From a checkpoint of a small transformer trained on Wikipedia: width 128, LayerNorm before each block.
Each number is 128 + 32 x the weight over the matrix's rms, rounded and kept within 0 to 255. Layers, rows and columns count from 0. Numbers have three digits each.

# layer 3 MLP down (transposed), 512x128, rms 0.0462, rows 357-411, columns 0-127
127151102116108142141196117140074128143183124069133149147079106108146138138093123126161112106131167106173190146147113080086147112147225123133165161081174176054113138135149109103154134128166148132061157154120100092143132092123099127136094118116154114170126139111140128123072068160060174148113128149061145186178151170118144189130103143141147144081113068111193079131080157059140063116136
124130126112129143124140125109116121088157161141120153122124162152124109111104127143131131134131114150128134140130139139130150157117148150127096076115121134124156115152129100081121143137127137122103136145118133097139080120110132152119120141148122133133127121166131137118127108132120099139131132123124107144124142139133110138102123125137166123120127113114170160147137127095116145123133
147113100095087107163090132105159134074079104130148176134161160092149168159107140103138058120051082127162135119111117094132099157125130163136137109168118092137079140142134144123136210069119151108114160126185126054126132093143141148115101180158148037146106137132149118167101164114149163209135139116106115135171138124118114100124144160118135154083129121164036108159126104123180161148184
148177085091076176147162175176161181098106143099135131153143062096077096072186041144087157193127085102153140055111168100061146105156127116210123124135100110168105127121114124180120078103167134106047110093102123099133100099060097199196141138166140104171111133127132184115105124162139135136162125067103086113146150100170138138102178117146175194181198124217157112155159104189065025100088
112055117113201084117107114148160193147095150140107112184052112163134124104122108135130152129146085136169085080173102139159156084144143137153142110110169120125117146058148123160101186134019140136173087126112121142074102154136116161112118164079116120119139208134198119109169110166157117117094179166186073140112050136187108071126108134109181148094127114104148129123191130097103129103096
100124122085140150128149156127159183156118137101125116091111123134070141133095112142086189133133090138149100116123138155159129100164121140106142125142107142135110119132163147134065114091102111114118128117145148125128101129102109146150159179124129091112127093157109148111167115146140137166157134130152131138120097104146107092118154137165127119090125107151176160129098145145112138151093
149099097082151176136128135137122117133112154136199143151150102078100164175075104126114141133107121148141126071074093100149181068148138179095109092140203165104136202139103124166086073124138118062108152128076095085127113137114130123141122155130170154111097146123152122101110116129126121105148130089162128126172160136112134122178153151143146145131179143135150154105110150117090131082142
123181140209182125103084121182054086125108139133118181196106223097115103153116150115121181110132209179081085086113086134152146077086079110186147146178132143149159120110100159059190129126079135117128133180081042161113140128070167164112153103119132135076235172161161096149148168092097143101116089130109121055102148146159080145123134144121095147100152094062137100134093116117096170134180
143132118128155120073159115104111158091109155105127136127126102193168179137165176099132133114111122059152125089089118131085107152107185160186070186159175135114112132136102070101137134190175187164170126140150132113102151112106133216145091096126107160117096142170116116086056151114138109163093161114127107154105155154153087133148178120084213126120102086125145072150138132125145011046141
210112163065075116115140096109084084128146121171120112089164131143129067148125124158123131142170106122145131117131096092077160085163142171119087114113112167118103089116171142109194102138137106118131150175129166140119104139152145129138148134107181183122123144077101103144149129103099092130112046153153186100152140115116146098134170159167137099166102153109100077139132128097134187160141
143091147097128118162138087115123142123130159103151124134107118134084100119139112095112117115150063183111123139136128118092142166156169138127133118123140136113124142168168085138117078157153163149144163146149182146139151129144172110120138104140169112153147146149116093118132089122164133165050112139106155137087113108136134143115098160153154120101120122141117132102141103114118076084127
145131105121154163123151141183098126120123151098147115057096136126105117097156200102098108118131154118123167193157158116068136140155155109113151076112137117167166113130107091147121132175129136118130114111127126174129090154113107103113174196112131121148182175121141179097138101087110107133135181130156117141104141106077111107109100173116093086122105097142141103137142144194111126095086
110034147146121147103093182103089153127157098188137150127137145130108127202091184094148127157135156118105141130176129116140105148182149160134119078152135218114111140211153134102097139091136089118146065117137166057097155107126174124097146157134156138142083121158145085162153096183107079130093136097145095081098133171136118137152067138111142175112102135127081100149120166120080106118098
161085157118137138135180115096086112190133190178122147131123068118080119166101127158110158071159103108162108166137103075172130087165096172089104137180180163122156190114112123156122133144147102076154094137125093209073096091148169099137125155095100133083159147092077122142167127083135100154109072177143134121104198129064149119137094120175127109109185149133130123141152118165074100142117
106096166095119138161151134112127164108143108137083147128165107131126138128145094158114104155145162126140112166144104109155105116117078131138133142167177131167151125137125162133122123098142130125150105047100129071129115099115146141151098141117114132098134111105101164159153078163101112107130137130114105173158141142124127165139128122153111126075142119107171143107116171162106090140102
121119149125101148128139102095105158115109108178101124120093056141080120143158128105166107165165123121152131114127162094187146124089129133132125141143124137136141076118119137146147107130145124146129116117126171103146163148121130132138105194125121072132111100146151137113091159135098157105135152103155143088144137136150132107088094144111093135154115138113117132157146117123126147143116
140136125156121155118162116175123130070089101182122091164149128082108114130127166145098114132127137130120102121121174136125086187120159142121169169126181136069099146140112162071121134163083125162126188085135125115090160177190136066114149127077125131081177117081136089061115197119149169127142116090085166116131133114113142147119178159148114124121092110098164142109123080143104150104130
159132168075125123126155095115161180076132069107107151134177041088152172128181137092140093099150092165152118124143136089185152122169058149136105129069109120130167109198117141163139136186131064079125129132126157155144172173110109157153114155155126149157149161114144172101058081081101139121124135133125131146117102102087179151087184120136121109126104078163099145086122140055171145125105
129074161114086192079063069104175086014146120124097152154098157151195110109203093131113180093179179159112162036092152095176135099206063123121124165026253083094137146119008188146113114090255198102114137113208171117122139064141134098097173098134151155084141161134186041155103165102130089143121148143138121127135162139135157091100115045174113120244147063101071146197159096173107151183066
150139127095135154157085143139105146179159136130121128135128134127127125102150109102145126160152086088157128125167122160112152113103200111111095156119137125149082139105164164127130165123137146190176117141152063085096086118090116091119142146120183135131148105098117124063132176097049147110105103147159096079081100110131071134100127115102175147129162138144129142165129127111110141135161
170141156107134110107161157125158154115140174044043138120108118173187170137047174152147136125112125174118117041112177141140134168183108061074160180182122141154116061129113166147152130195136160134118120217143112082103080109097104091131110171109165117130203176137083089067125112156036135193125124165058123088159137103155092095160109126114150104120151118097124142061097144179082119078100
145107181129121179115135149155169150120129101134096121140121113133125098112142150069128166114119104145091167144105109112124123141132106109159159097139126110106129106143130125141137109117106198124145125172133112134145130117125159131074190100141150113156091176126123130089104074117131149159118147147120089090139118138145129114130138148134137134116106149122120160116091062107159120143136
183148187145148077200137098091113148093172158121131175180122121102145077193168125128096109080144152139113187095095124162118093079153177160105121140123106134102131135148081069102108123151116177108170157076097095134134141092110086162077155135171106137142136138136117111074146173167113103134126126108121128122143129110204140156106207127119069137107163138124085141106128142126072113084135
092146141124112151130132163171107132128127099152093145131145131100112098122159116090102138129171124092118138136100081092038151122115056152165097145135192167082140110095081145117100110122122087133142129156098136249152119116122139154085121114091157151101117110155102096113129150142171142134111120139116112192124113116119127186118140151151127106147110127161125140131153170118155194132132
099141107080169105135108174123163199117140120178154062133061160162158128137114114126080110138094131061182135095101190111129094056131091147169140079141066137109159185192169124124114082145075126080151175116136197111127088153127124168137146138164114221128106096172151095125070133080194129154162147141132118091114132118126095074129131078133153174173178091153138084162169119184051062106051
114118134157098114122193133104081127102140098140131135131111168104175130191079138163117139154149145138149111161148183123108084119114099133137077125121106123159106071114126067131129085137132151141099107147106154151101137167120118135115137118096142068155098082117139143135146147179185153117129155100113161134147141117154144124166126140093221207056125126083124077147098128146058125084103
141136126104112137105141167101163150136155135126125111140121123165124143126129149142120093147141117143124152103066140147155082122111112140113162154090075143125111110193152048160158109151115126134168119193085158153063145157051121132082132097075208103101167144075124157106138245133067022113110177113094151099108178052197154137202124106137170138142039131078150134147106132061088217112157
076198136143074148089130171124156088058115090152107059143165090089081107134176170118143156126149164148157114058134083123150109079108114163180080140121175090127190111149167092113113173138161182095114150061138086209144075119079083210153099142156117090126097094133168060171116142056139086106169137149111138171123194151143113107209125163129150156149101118147105103095171116169147095144123
114124090149128148151100142190152117124112125101125089122120111114154133100072117162118084029220154149154220120143109123119131125084126203083108096164059141111171155178101116102120155199137238116134141133078120097148077118099099121137061136075107151080142148107162137084109128151113152196100203173145174127155119082194132112082076144118230117128160167128106082123185107086088169039172
099107142130120162066132108127127101091167123116132184145155111135109149164167137112106124149150093120116111161102160119115106127143057155118124163165084133131148109124104126121101117163104142176129146130148130118138144100156100114134134167130138069134117135154126146098137132085134180143154192101147140131124135131137134123132100135093111086151089155109110104108123113138142148133142
163143109135121144169183127123135060154174180148129103105108138124111139129108075144148084157075119139069134181151161108121119105127093091120105117126120118120133162104148085134085105122159151137134106157162175142139144106121132120150132163112155132131086164132106132143160144133121054135157142107150135122108181112122126157114120166119138182101113106105085124155140131114130104147083
116091119100102083117140153098179155161082143055158105066099141127208129149088098167169122134097096172150191118172169146128101172087095090039110080122068174128127102144168123246103129137099101124134156142179148159104134130163116107153088171099092153112102207148203160159036151145093107090138184157090123160090084157140102188118064143061130124130132109129128135162129108132163088110165
137097166094180141082111099142114106113166165165163117144123139092121120169084084119129081088120151147159161156157146097113128170135130167028132068149082101147109136223105125178128151097074105163088084208156113076093105103116148103113130098179118122177152151144092112142193069145112120138136129099160162126115164141129145123127076160111065103174101144095129102156160150075153199150128
116117047113125157105153099119086143086132134102112140164135126143170114132082142144150142144144076131172113154086165146183146146125085078128094085113104078148178083117100102121133149087181134045105152194120181080099101191127128137226159143172134122106157112096115130079156130133152102168199088083171110065168119058154170159159146172169147122145078113122103099164097094151108161134157
126156134094144139106110105162141115127131097127205133225097120109153128136136140183126119064131155124155096154109127136093084077126055137133103158150160113086167144099149089135118143150121177124129095175183153123140106135070174093111089146129121083142080111139116140142144151101111124092125168200151096088133149104062077145117105141185106116169119115139163101174143116119155138153118
144102138107152186090131129090116131129126124140136129085158136087083133123101121137107136086190072091106094099198063214122136111166099116080143117190152161184107108168111137081107208192119124111158118104128110151136119122184096172135132119134141184185121128173115075232088110139158124141127191090164085138121117090085091127099169067162167163087159105108125143102137142141053064123108
137128201081105128103097108174164070107087055090129112088100146142125095097109142020150128078070179141122144123097094146093124152133048145113107044178157107138107145161174137127137151125090173120084143073111094086113212129225123052145222143181158083118168130067030106169175129125153161139151163143227183185167163137140111174065145145113145161144123135134158164109079100111235132104112
154130057140166073086110127137185103097188099158110137148170140158134153124154168167169132110099121148128118154072108119148163124125111148158141119117079095156141133143138094124155109128213127063101082113121108134099140076161058095118123100152139089122155126178125109109142119138107106155094117161118151125090096156131135113115106132201188153109064076158051188113210119167127141106114
131174125169124097137171155151068154149158132064203090031147166145196132107107078173157088127143060145094138095141174203119191171089108122152134131098072133156110143105170119092100118151125094081141172155121140155089152164106121093120139159082160138114141109122153153130142080116113096202106081121156059099095120101106144128138078128187150120104150174137098182146095133096043115127173
121120166123123106062133155125115105135184127116122071112067101104135120137151150165119099110123163107190125145117140136050127093163184104078124133171117075060113189117090139104100119163125106187143174157109100123111136081124129147110095100136114151145181152117132117082094067158096159105175168154118145107176068157106141119174078196155153172105129113130128193117150121142136148143103
118141121119156222138092118136116108101136131112141131080143147174080112168155120164091168149141121129136150126079046115175098067149142148043168175147079106082089127167190170129089120110131147139171054053181169219155129148147113112070113154146085115137108132203116091144086112111080120094160144081121080161163128122149104144131091137152105095112202120137160141135150152101094202133129
082074168203156124097124106173136154127145174130102072023176113150131159157132083113098182105140111153130084078098062163196111102144092105110118021066117159201184155099091129114110098098125162106124098132119109128116109133103187136187150117170094129152178127168153136115160130160131158104106100132088078136138059102115149115214130145117143096172201170119147133169150148128095148159107
189114082148143146114217104162118192137114109113098146145107114150163090124096140120184092094112103123160077163117171149045213150067110129150160073148163097180115084155156148099109130118152117152121097142120092131138123150159096195101160104113126134076128139134076157133087093140096099153177187086175111162153114165153134159090142124127110171093121156078139113114089126094133125112165
101118070078201127146103154060169157101104130191144141134108138171127101142159139112095143090137135100104095115101131135145130064131094068114144078166085154093132205165146081102158153181159151186149107177142141118099126161131110098139143136099119155144149120128109111121035133145149105122143158069143128098107052129105113118110221102172132128123133131135162138118156179147084105156138
143116101144201094096172115111138113161145092154104099195095102080148125125108161134159120079131120120090120146109097097112116174128118146095148127118149115127100229117040107124113141137151149147098123121138112103155172109166120121145093160050155123120119082114163110096124059132089119147113185188190188228126147122115146088144113117160172100064089116118164119117159180114112182122057
112110098171154113090112164072149151158117150152129117160135196242134186173164171197024111149102048064177158156165140166138078164086162065156158156139094122103141122168141106122078091115055183095179182137156082144144198112063161116104204085110138141100117123063107090136102187136113088120107147146161072074199125092117108151075107064120097108211127076103110100146095194110067130208156
075099093126130175132029105179090195129109186121184106099103124164059161137115057198119083139039222072179154161149152171093143177119181169164128112125142164101116089106149145117103118133185153114157152128106166171153074122140144113054118092079079093113144139134111111082152160151136158112179138118108061117108114141136111143028116149176168085091109130203120108214131155143111127099131
153193081094165208108101157123066158082117085174120128137131051166137102133067169042113210119186114107079107074149194082148119154163130087127116134164151175131132065179048095177162111111151085165098088124146123176153080099162144156104079146185128065084080137030148096176127131151116170124115152220128107132128087154149065149143133135091118090175053123224107135187115089202172137105164
095151074164051106135183145138123062115098109092146151206135081205188075137120181121124127095150099060165226215037043075136063088089124057121148076127163104160115083107099152114146161137176137136161115106111133135144090094134195117142206214145058051117100128146112101186138138139128111132143123181143121184170117179121131143104126204088188146129076156149217129100065080168148148082090
180139103102074123094168098129098185115152146105086149156128147123115102136140144120119196132184110106163107124129152131158066131116124135081105191108101059038145122193158163154156086128158114099152142115120189155129106149171108091105172141079146109097152099204112096132151123085101179157082142148097110108116053150093106169146095096149167140131092092145165128181147171129111154093151
164129091064124143106129146119157112084104154158123166121103203112119098131140142135113122146092149151146126111162174121139129116153113126132048107090127113161154173175121107137144096118158138184071155151161153108120108092073099135192153129155141156117146122130095115105158063103096138144159126125108115130119137173128185090133145113098117115152108115128111138137114102112166136105102
117073112167142194122118122127163160119068106139152152110134114063094099073115103138083123136115099133151089090145152129178122116078121172176106111164137104172084171174137170128144155096113122107121139139098104089145116203116171136123181139115157111170143132117114162130096174127167169116129142049133141073098143114093125101147062130136167130119200168126152125144133113148130124081142
145150132131131103109138117150087128148133141118134117105093144133126103118152130103195135067097143141141094116142146129133124112151122184135155136098102133128095137171107042094132149116175121155109140123118137104174129103145140074144103176167069153123144166128117057143125134170110129174184090144140132141071123129146096072181104133113143116152179171154132096100131105116123120180130
118081168093210165115124089128123154158164079083122080061206078098133139154140090067157121111136128130066140121087135134176143086134122157132137107100066129207167136104106106128104167098196106149103139144126117118131132152066093106007124130167127097127069088118105227127121120135121166184081088131071128143091150158087153167118148203126157130158142147118153135167141199119152181142140
119140165127132103147158101053061179156131053121131068078150169162187177125125123161197113171123101135200106128060153098132122154091163081119102122156139022088134011114159118075153193112123109173130205139100195139057061150139123115149195159163152092102131087137115153099188188111194150106134142177064126111166108117085174171082146173126150096129166174128146114146088071176059088147094
# layer 3 MLP up, 512x128, rms 0.212, rows 358-411, columns 0-127
108144145091125108113167128119173144132132129150159128142134158098121148122140129143118110108099126167112091134159133140119124115121134146138115123138098090111141187137151151147141115118125113141120164132135135112169110123101116150123120129144077117137124134111132130133119130144128110152098121120118148117144110131147118126098088123126120151140132123149102111137135126111126113127121
178153114131107147189081179137185142174127119180092085098162163073160118096122123135091176185088162071127102152109154092090094113166107133129122091174155097104070171125193190136148161174086101118134156085174099146152117129126146119171149100117185066135175099097108154121165127099116147099136155034064140143181126111166117122153100101111069201061078109140127096146127132150069124158088
062089125167103151098140182142096106073128085153121089167148195137167127143146195092171142111109132205142106156170104150173073138128134142140101117101142079140120100140118194108150176098162131136189115077176182098123093085113137129124108122130069110080095128114134137104108113119116153028095084147168147131148108156067160107178111125143183083115097113141094106095146151153199195088130
114162110169158111152139071169031099123069082135116183097087187079087104144091147068199083141115188149128126088094129112159125138099111154128113123086146111192141171207190127121151131098101142093116166172125117111093134157168142142168190086144135124121129144127102068122152154128118086096100133139077198105144176140119066090146176128197098081117189130141174176166098108100142094111148
152131148091136172156189114067113121145151109105157133143137100141131150152070104121151077137088169139112139140152120104111169126111147092139081126096165158121120143115115134152112165116151123081122111122107100130138143129124113132156090112129131134091143141093167099133132137097131131140159147168109087106160138161097142146085101156098123180119152170163151081141120159119084131146166
151102145130068138075148163128109147157145146093121108136143128153171122138164179152151112098121122090128133156125108127097099196084069111128127109192116103200171077116151067123230135126114164202101120146098150148165157173129128134098138120130078067110175089108097152201108141178159100140099161127113147119092126173114074137089134126079116120111099118106099099124140157125118121208122
160125116085125140128160159103150127141129071153095100164085125140102153169158118172080120080102192125079124097086202100178119076116158137126122081144196105109164226063103157129116090111171143116062140138137153077134091163157143077157151046172090111175043108109145094151161116090143169171174150129102076159155108095167086139138133136177121191087133112110115140137110147104170080094180
194141131076132165173161111138127163127113078123099136158138111132095095065129132113225118134178187060122149128099174108163205133138106065086120127056146140125058106155136149130072153164195092096189053211130089129130129153135111137160231109197135066166130130108090150094201109077111061102170124127070173064131104167139135065080114125110142125119083161140132153115117107150136124191108
107150151137069127136167111173178123114141120130153071152089090162086173104143141116110157164142112107090136120168133133094081138118112148130179099101138160130134178123102116118141162094107086104107117097099144114103090170138100092163172137161141121131127073206132150114123168110101157128092157180116137151095137202145050170177123085131199137068130148114126128123148100111130092119107
163128102116120108138172160140187076128104104139139090101140150127113164143111133095143135139156134109143108116147075118146116137112114173168122137148122138134154121139178134099091150118130137105094165167142147110101116109187116131110153122151131102072095108149113112101136161109151167118110126155055157150113125102107121121103145147121183098121162138092176096155121144118149104080112
162107152124122090166095121091070142100131103145147133129085143184138172168116171138136119116164138139156107165145095138132152132112111094087127148107142185156124117095097116153104144155171077084121151095089110148120168101153136179145175072094105117097136176098206090134161127128115147100147127153102117147107123133128138151104113138105100127088113157098103151055145184142102104140132
137087137125111136111111130099144122162136127154197092152086044092172158112196196112156167120091187158106126063114150145137107113114130128108155105126169102140083147117137111173112128101123140154151165208144133100108135123134181123130071094110142111107099147149160152121095085067063113149105110128115169125126166117089107136125091128135124107219157151100188082075135100130163121164142
135117067108127138113087127102115111087041097144180105021081096152092173172161140110106115134104143130167125114138165120128119110151171141104134098107137137180087099135132173146159173117143188141125163109144136143129109077118170167124148075113164080135102144095124099104128126089064117207118129153110138168127150165137120102112148161129178128088196199096136181073107163152107107118168
154113120123143119147122135132165122170145167147139075100147143164114096107093097074119121162161146137143083114082136134090130136137193113149140090100095102144149136121149118153114111070099091154066141209119123131168134134142108096106141135144117124153147146091148112096106106109121126141144132148105113146158090130122124131142152125132127140149122133183160155117129101113163124097140
136157130113133119178125099143118140135131127139132113122147121168124116150147093099142154108141135129136155133125121123136128138148101125164126126110138126145133119090110144141155148132128119127134091137129090134143121142090101135111187117123134113155126095129129136146139104132131135115082123143127142096129111182124129124150130147148114135098129141131129116106162154063105136125095
124117180083206095137091161121121156179130135145158104111139103099128161168152177121133158183141149110107153081123152127121161085114106123162151103096101115121113162149148142147157132121139079107129082097114120119109089115154127167063140176167068109161130159121114143158111110105107167127078180118097088159107137209141132133162080085120140128130132075130058150120160100157132088145057
156114130200130125077150162061074112117193143128094155139193106131163151132060094118121124106121119077109145179065191184051149142119167146104132136160139115164107097113093152168109148080163050156145148090137101079109135094161116159119152124187131141097126108139117122182128120049219126075103125135118157170094133114188131144168107092157152142153120135100057093124118188138083145148087
096136150102087164154112117103205217123178122118119077165162132128120150026045071213197140162170118131169137149109190147169124087133119065085177166100116142085065193078053160199075072162166178088144122130166175110050177191104119084142112134205109123109083112168188187151188046055148126127130114164071124093069144088106114090144105149136088175181106118012135129148142137085192066153110
165105158137127120100098169121168172140049152106120130201155127133140128181133146118102142142164146126106154125122156126138131191104098115108104127133159137127090130137124133117166128172101125112213154140097131116162137106134148095121117141126130123117122094089161092098145159150142113089159114183127097154150096086068076113122113163070084108150115102085167163137158136092124125099139
115110118087119095151135119078172100166163175075070138116115147149151153183098119124118182095145184095097165159072057125167092203081175145149192148125108083140142180172169132187078102129109084127146153126154148108125164112130102160141127105150104156078077101134093154167118044114086127121097085154132084131139149152154217176109197105188168154041136185072118085098077112107128137148084
137104120118139141144168090152109130079135080113121097121163161109165145128151121115111130125095124159144156138108120111161111110146116158116131147148136095149105098156124147118169122155120152118130137101106109139122118155120130127122133146143149140110116148151097146122118148100097142079157096166126105129150117142106145119166099157108163145108118134136132089136142122099123120103188
135164111150126146132106095122111133105154061162136150102161132196135098088128121130128100154099135176120126152157102101142141193113104098150132148097173101136128124116150182170096136028154125148141095183156150134116126087136149167112085114163093117128082114172118121195176066114130128157155151127089131098126129172090065096184103124108134131150122111104069125169104123116134115165100
134169117158090184126154125095133088137138121133110081142118143193113146143162104108089085168118159093129151100114191123182108117138178119090135098163153152132082124166113100130181150128090158186149105085135131090101097113104110153154165155168052086170133136105160180180166124120066158144094127130148093123151095108130157141152160146141160121076134138103097110146078107116103090112094
158109043176182152196178136126081153021097124128121230199165152060092094105187184103162133094143172091092094168153106160096106118106090056171129174097129101161112112127120171137119226146156117052149089135067073115118164184205109064167131142132134154106125120130164109146146190117127121128093102121075155148122103113213117159128078135095112140060122074165063169108122179098180130111182
162169123145142109123192148151089077070151157124178089131151110119091159124173143145140104109136098179132108121142119187142127110162127135140137146132111118089183177064167130152147098136110085120148157090072092119148129087133077125173078180103141097100174179139116090178103175122129110075097129123120099089136136153086139152105115110111097163089099124088122140113110173149171183143167
074096074105139134137177099139113111160095179098140137132078109122122143185053108112153191135083179148123191148150101122104121175066209080099158165131091098145107189160164181140143096122169133176129128087161077122176105117176099141094080159121106122095093097112111079176119073135128179138048080144130138149129097171138163125113062196100149126044171119164084111149138167166098126166137
114108139080079082146147119154106107150129151178119127129134109166138127086161120160134121093120132167141042142042134137086096106168090080149120208164173152149141099094185148149169190141129142156126130128154046156111124092149112135112124141141163114171127122124149099106143105156133095153187169160175093197124145078117110124152074127080123179110100129133125088112080120091118127161086
047103118082118067124155165084157083152059150176119105199070132183171140192134052131136163149196156161077176162201086157098110195048178072106101129152107112160093188114147026204124095128101079156177090109176140045125152130072165160146020065110134156157106099127168180230038151134123133180067149188133097112076066135106187165054059161125147071162135210159087195130100128177154064130097
113158128074109126149129128151120161127125158155108152146134127164146104118151146143147150154095125172125102137146133145111123118093135147148110059141120098135095107117128120140146094126138139152146128134112126122078139160141118109109169176146104155132112158093159106161099076143119154134095136139102095125141080130163147113083118152090116165141157115123111148127083129171104124124085
201132181068159091124104080107146150058158134111089110129143131074118125135150194097106144122093123124139159163177131087123155087137110123146144107110143090124114184128139161138163152115165100079095156122122145074096143150149133180095134138129098120114127158112137067118146138107116127116118147133135148109111125142153167130066055142073145094168181145120151149090155158206124115152130
162121107135122102155115136089069142098092094190142148085116077131141170098107120124185076160144097163127146096127086080175180108149113113128111087154125087133081176127186073123159114065198118214121088165086141107116113142149183153075131127167149052143172082081133130136119072151147184114150138187056102192074098180156089198125188152086116130065171161160102112128113112103116151105184
095183136145049140162158125138132146148082160098087114124138114131116157078104098141127156171098135155112083202126093090088194128127114101106081133122120096148076135089127135135178086108151156096112122089094112126118148137043161052138169115126154119095168122155113173127147167128083098110164156144131117069139170150125091139138155159217121173118132125127167140099126130124113128188151
126111119068087116164160053106142197191031065090122147105110152117096140167147134102152128133136085133140152110102150146097156150166131100109138120151146049102085188104124133138110110085109145137109098160066107130130093124126100145182196126140130135119155123134118184159146173103089107144123098110144095130142160109141175111097114150178147181075176177135114133126153116150096120115168
102118151159154138091161117090102122118174104059188125173124128092127196140130157187059119118082155132142107152105106158085083119139060136156123149123137113114152148125119150146156170144146170117142083109150129139134138163104150129095096121143133139135107145132149145129159135080125123115136081195087123084135160116114079163124118111205128136188065101083131090135118122120130141149108
181077125156078119087162162186105116134107097097126171135070094166202180158094169118161103065093141075146133073094148100182114176106146150116093112111144090137081154109169133202154079126179160177092148215095168117131124119093210131092141109114112122137047121121104114116117045062113147123122149133096081122127135142128121106045130117074146123192150154199186085147153103140182137146163
150163151127168118078132160157120136187126146086126085092161126067104240144109161164124194175133112143060133151120105130112123083072099098149114202109151114130148132121147161146127138184078121140174113065125122144116116125104079115201146130133131114100162103106110152125096144150198159104120169115188169136067116111066067207097102192187062096114053132110216144113157074107094064142085
175144197137109144115146209103135091111093127117077132158107185092129132097146158122154147122161105100092081150125124138121046173142111127126132128183062106125099126189108163130075124088095104182136143160122152125125118154062105114165160125117075135147122023132148157115096138192194127132156154120078094067157162091125130127124080116110127083134111196139138186129119111095120149160135
147045104116155087111124123106120161148173133147153164122087120130163150173101165093108093145117097109103151186113152092132071134093105044160103106147096042068106143148197158156107140183163113082103168089131217137162102110167094091093101107139128111183153123174124127107202114143160150118152157184118174177180139132200150145085146162063098131085104130130132103101090137151098093189086
161183153161123107134130110115198170081096185071146139147165185101168172123127127096112196093166033153122178069146104182180148124153112188116134100174126115195090113036143090122114086090136139153126137101126143149138166117092097162192110169097121104102166082088175095158157147080142129156032134132126128102069100107122138173102113131068150131163151098135082090134096122104096188142177
175111159136116142171135155090120114105158097143143135147094125116134107180182075051110098175159130104135089143166158080101107118156132089084158129139182141138203111080072104171103179113086150159064132158136103152137076158089098117130074186107133138139161109064155122154144110057140138094109120183107105167195120156139101111149153058127194112100138204122121153093177171107128119069145
172071121117119196078163166151128142127123103104174074163074101148121123144151138167107095213161143139137147120151115057114032114069104094149151127088166092140139120145211096126126103178108123125131142168142087118207158138173104120101121125106123125103128142140111146146140086066152079070126138138105143097166122115078089170120144109096159105086140189156161128137060149206190044149140
093139158135126146132104115119123100122104148137117175065119084087147146091170120136080118176115142100062171097070083099185081149124158144072138091087121126115172180135153130196107092141148087076119123100152149179092140170137136098147105178180094113146124108143141126176103174144156099114105111210103152126170189124075102134170109148145164127187102152151126133176137167118063138177078
159125137123104140090118106131155119088104127185135133082108153115137116127094185136129150137104124153125081115173129118163095128151154091151145169112131098144156091090194144132112062076192132039158120120032067102117212183149138115095127157111137101153142156153156145111152130100112108139169113118165127156164135167096138093125078146216094140162109116130083190110102089110170142105090
104073158092110121139131120085147166151066207146067146077182126110130133128127107072061115159160180064137119089098147105135182092138103151187150167102120117134070071098127146147112152096167095188129150161110093173079103142141143100132165126163133077093174132102080181121136164159240115121101100142152136093156109165124124110099071154108215117160122158111140201100083132159119063124126
190119156173153195123148158163185148170089151217118056129182126129127134152078097063081153147144157122077160097089170134127071143106032126111129121140152150138127133084118084160154092214123119185148112105122075153132098085174124104154062165140135170025160077039105102104162138165145162115110128144126175109174124099147124078162146108107104149145089056064159162133166154126079121090184
109166172166140071161144093129151101146097127154166133127169192169142152129121102131137134086072132118154075059109135162175149088180093145126209089190107075083126121104166204161134169118168134114152163130146109199062111125104083080063168084131173091147106161158097102108191205120204126063049100111097119063101119116124158088139132127204050127182113154072149081180122099112105160173087
171146079124114049083131150126155133163086134148139181185118218157154141163105132041097087195113150158135127138130087167081166133117118131172112053129152077116149064175137121135139160179134153113131160074155099110162122171073125126151090170098107150133117067098106131118135137104111124143160115043148167068171056091135176142084172183087181064110131130152103134060111155130135175097219
061103165125159187096133150107159147117076072073079092085135129168175155179180131057088139154098152138050139153185125104097070122081178121131153153128117071117108130074101107230120085184138104148072172070118109145089132066130164105147076176148130163182089064151112091132156136128136159098157119174181096185103103107196150157178118144075095141152109160147171091186131096142197103173117
107119129142137091126164181084130212105091105123125147097147145125165162147085116072119065123092191162077148133157126090132124108124100168116064103104137102179138144127136142120072163083135184173114196160172087096180122079114114105126116098144146104100094085117127167160129171084117143154143077118112100165089079164096164170087152129151146131159129131164122144063116156127136145131179
077125142179118121122148106141109126179096146116066057141156065125106177144149133136148182110169110149110108134138066169109094121120173117100195136120146156112105070105118082100115160122165120097173093059132117124135142218136142146085132152101140129133119128103211095181054184160169095115094105138138090126110112138062084167152099167137173111090114199141160122140153161097107093139210
086085102122165114052111177113132136166132146166056136127128146114166189144174147110154161126089146116129098076143089032110126145110115079108134159104122177138160072136107087153155123142142166151149102139135152140116183154123131122123121141137086128120136146146172149199122151132111216102059150137174070102135091101118143132116180140140090067097117087165110108057111184146153103174072
148131204127151119109134156083141139138108048141142120150186109086139186149131105109135100135149108141105137166112139124110172159106125116118119112115075114116091112140181138162113071102155135162152131097147136140093175132128077206093138065161183098160071155174133141173136127128124096073103177101066132098159133188145137155074112111098093086136071140109049168156165154171141115090149
122096108165037121120126136192196063140131179164142180161078098170064137162086132163116158121180155078163091065154170103063060214118188121143089119111190125124118099106137196148175155218094125085111183080088155155190084137139171116152155091090161113100212118145134137115157129110107154100116146133155090124166104139111144113148137115132109114096102120139116086040131147070112082118094
120132063176119069162203149123135148119060097177152154159084149075189144091120143116165153142177137054123151128113146092184156160107064124097076092127161072185085100157102133178126111093151151111167142194127201069106055081130143152086198128163179102106147065047073159096146101108229124104073094155108133118114142095117103158113150119040179113213137184123154127154151129136149114143085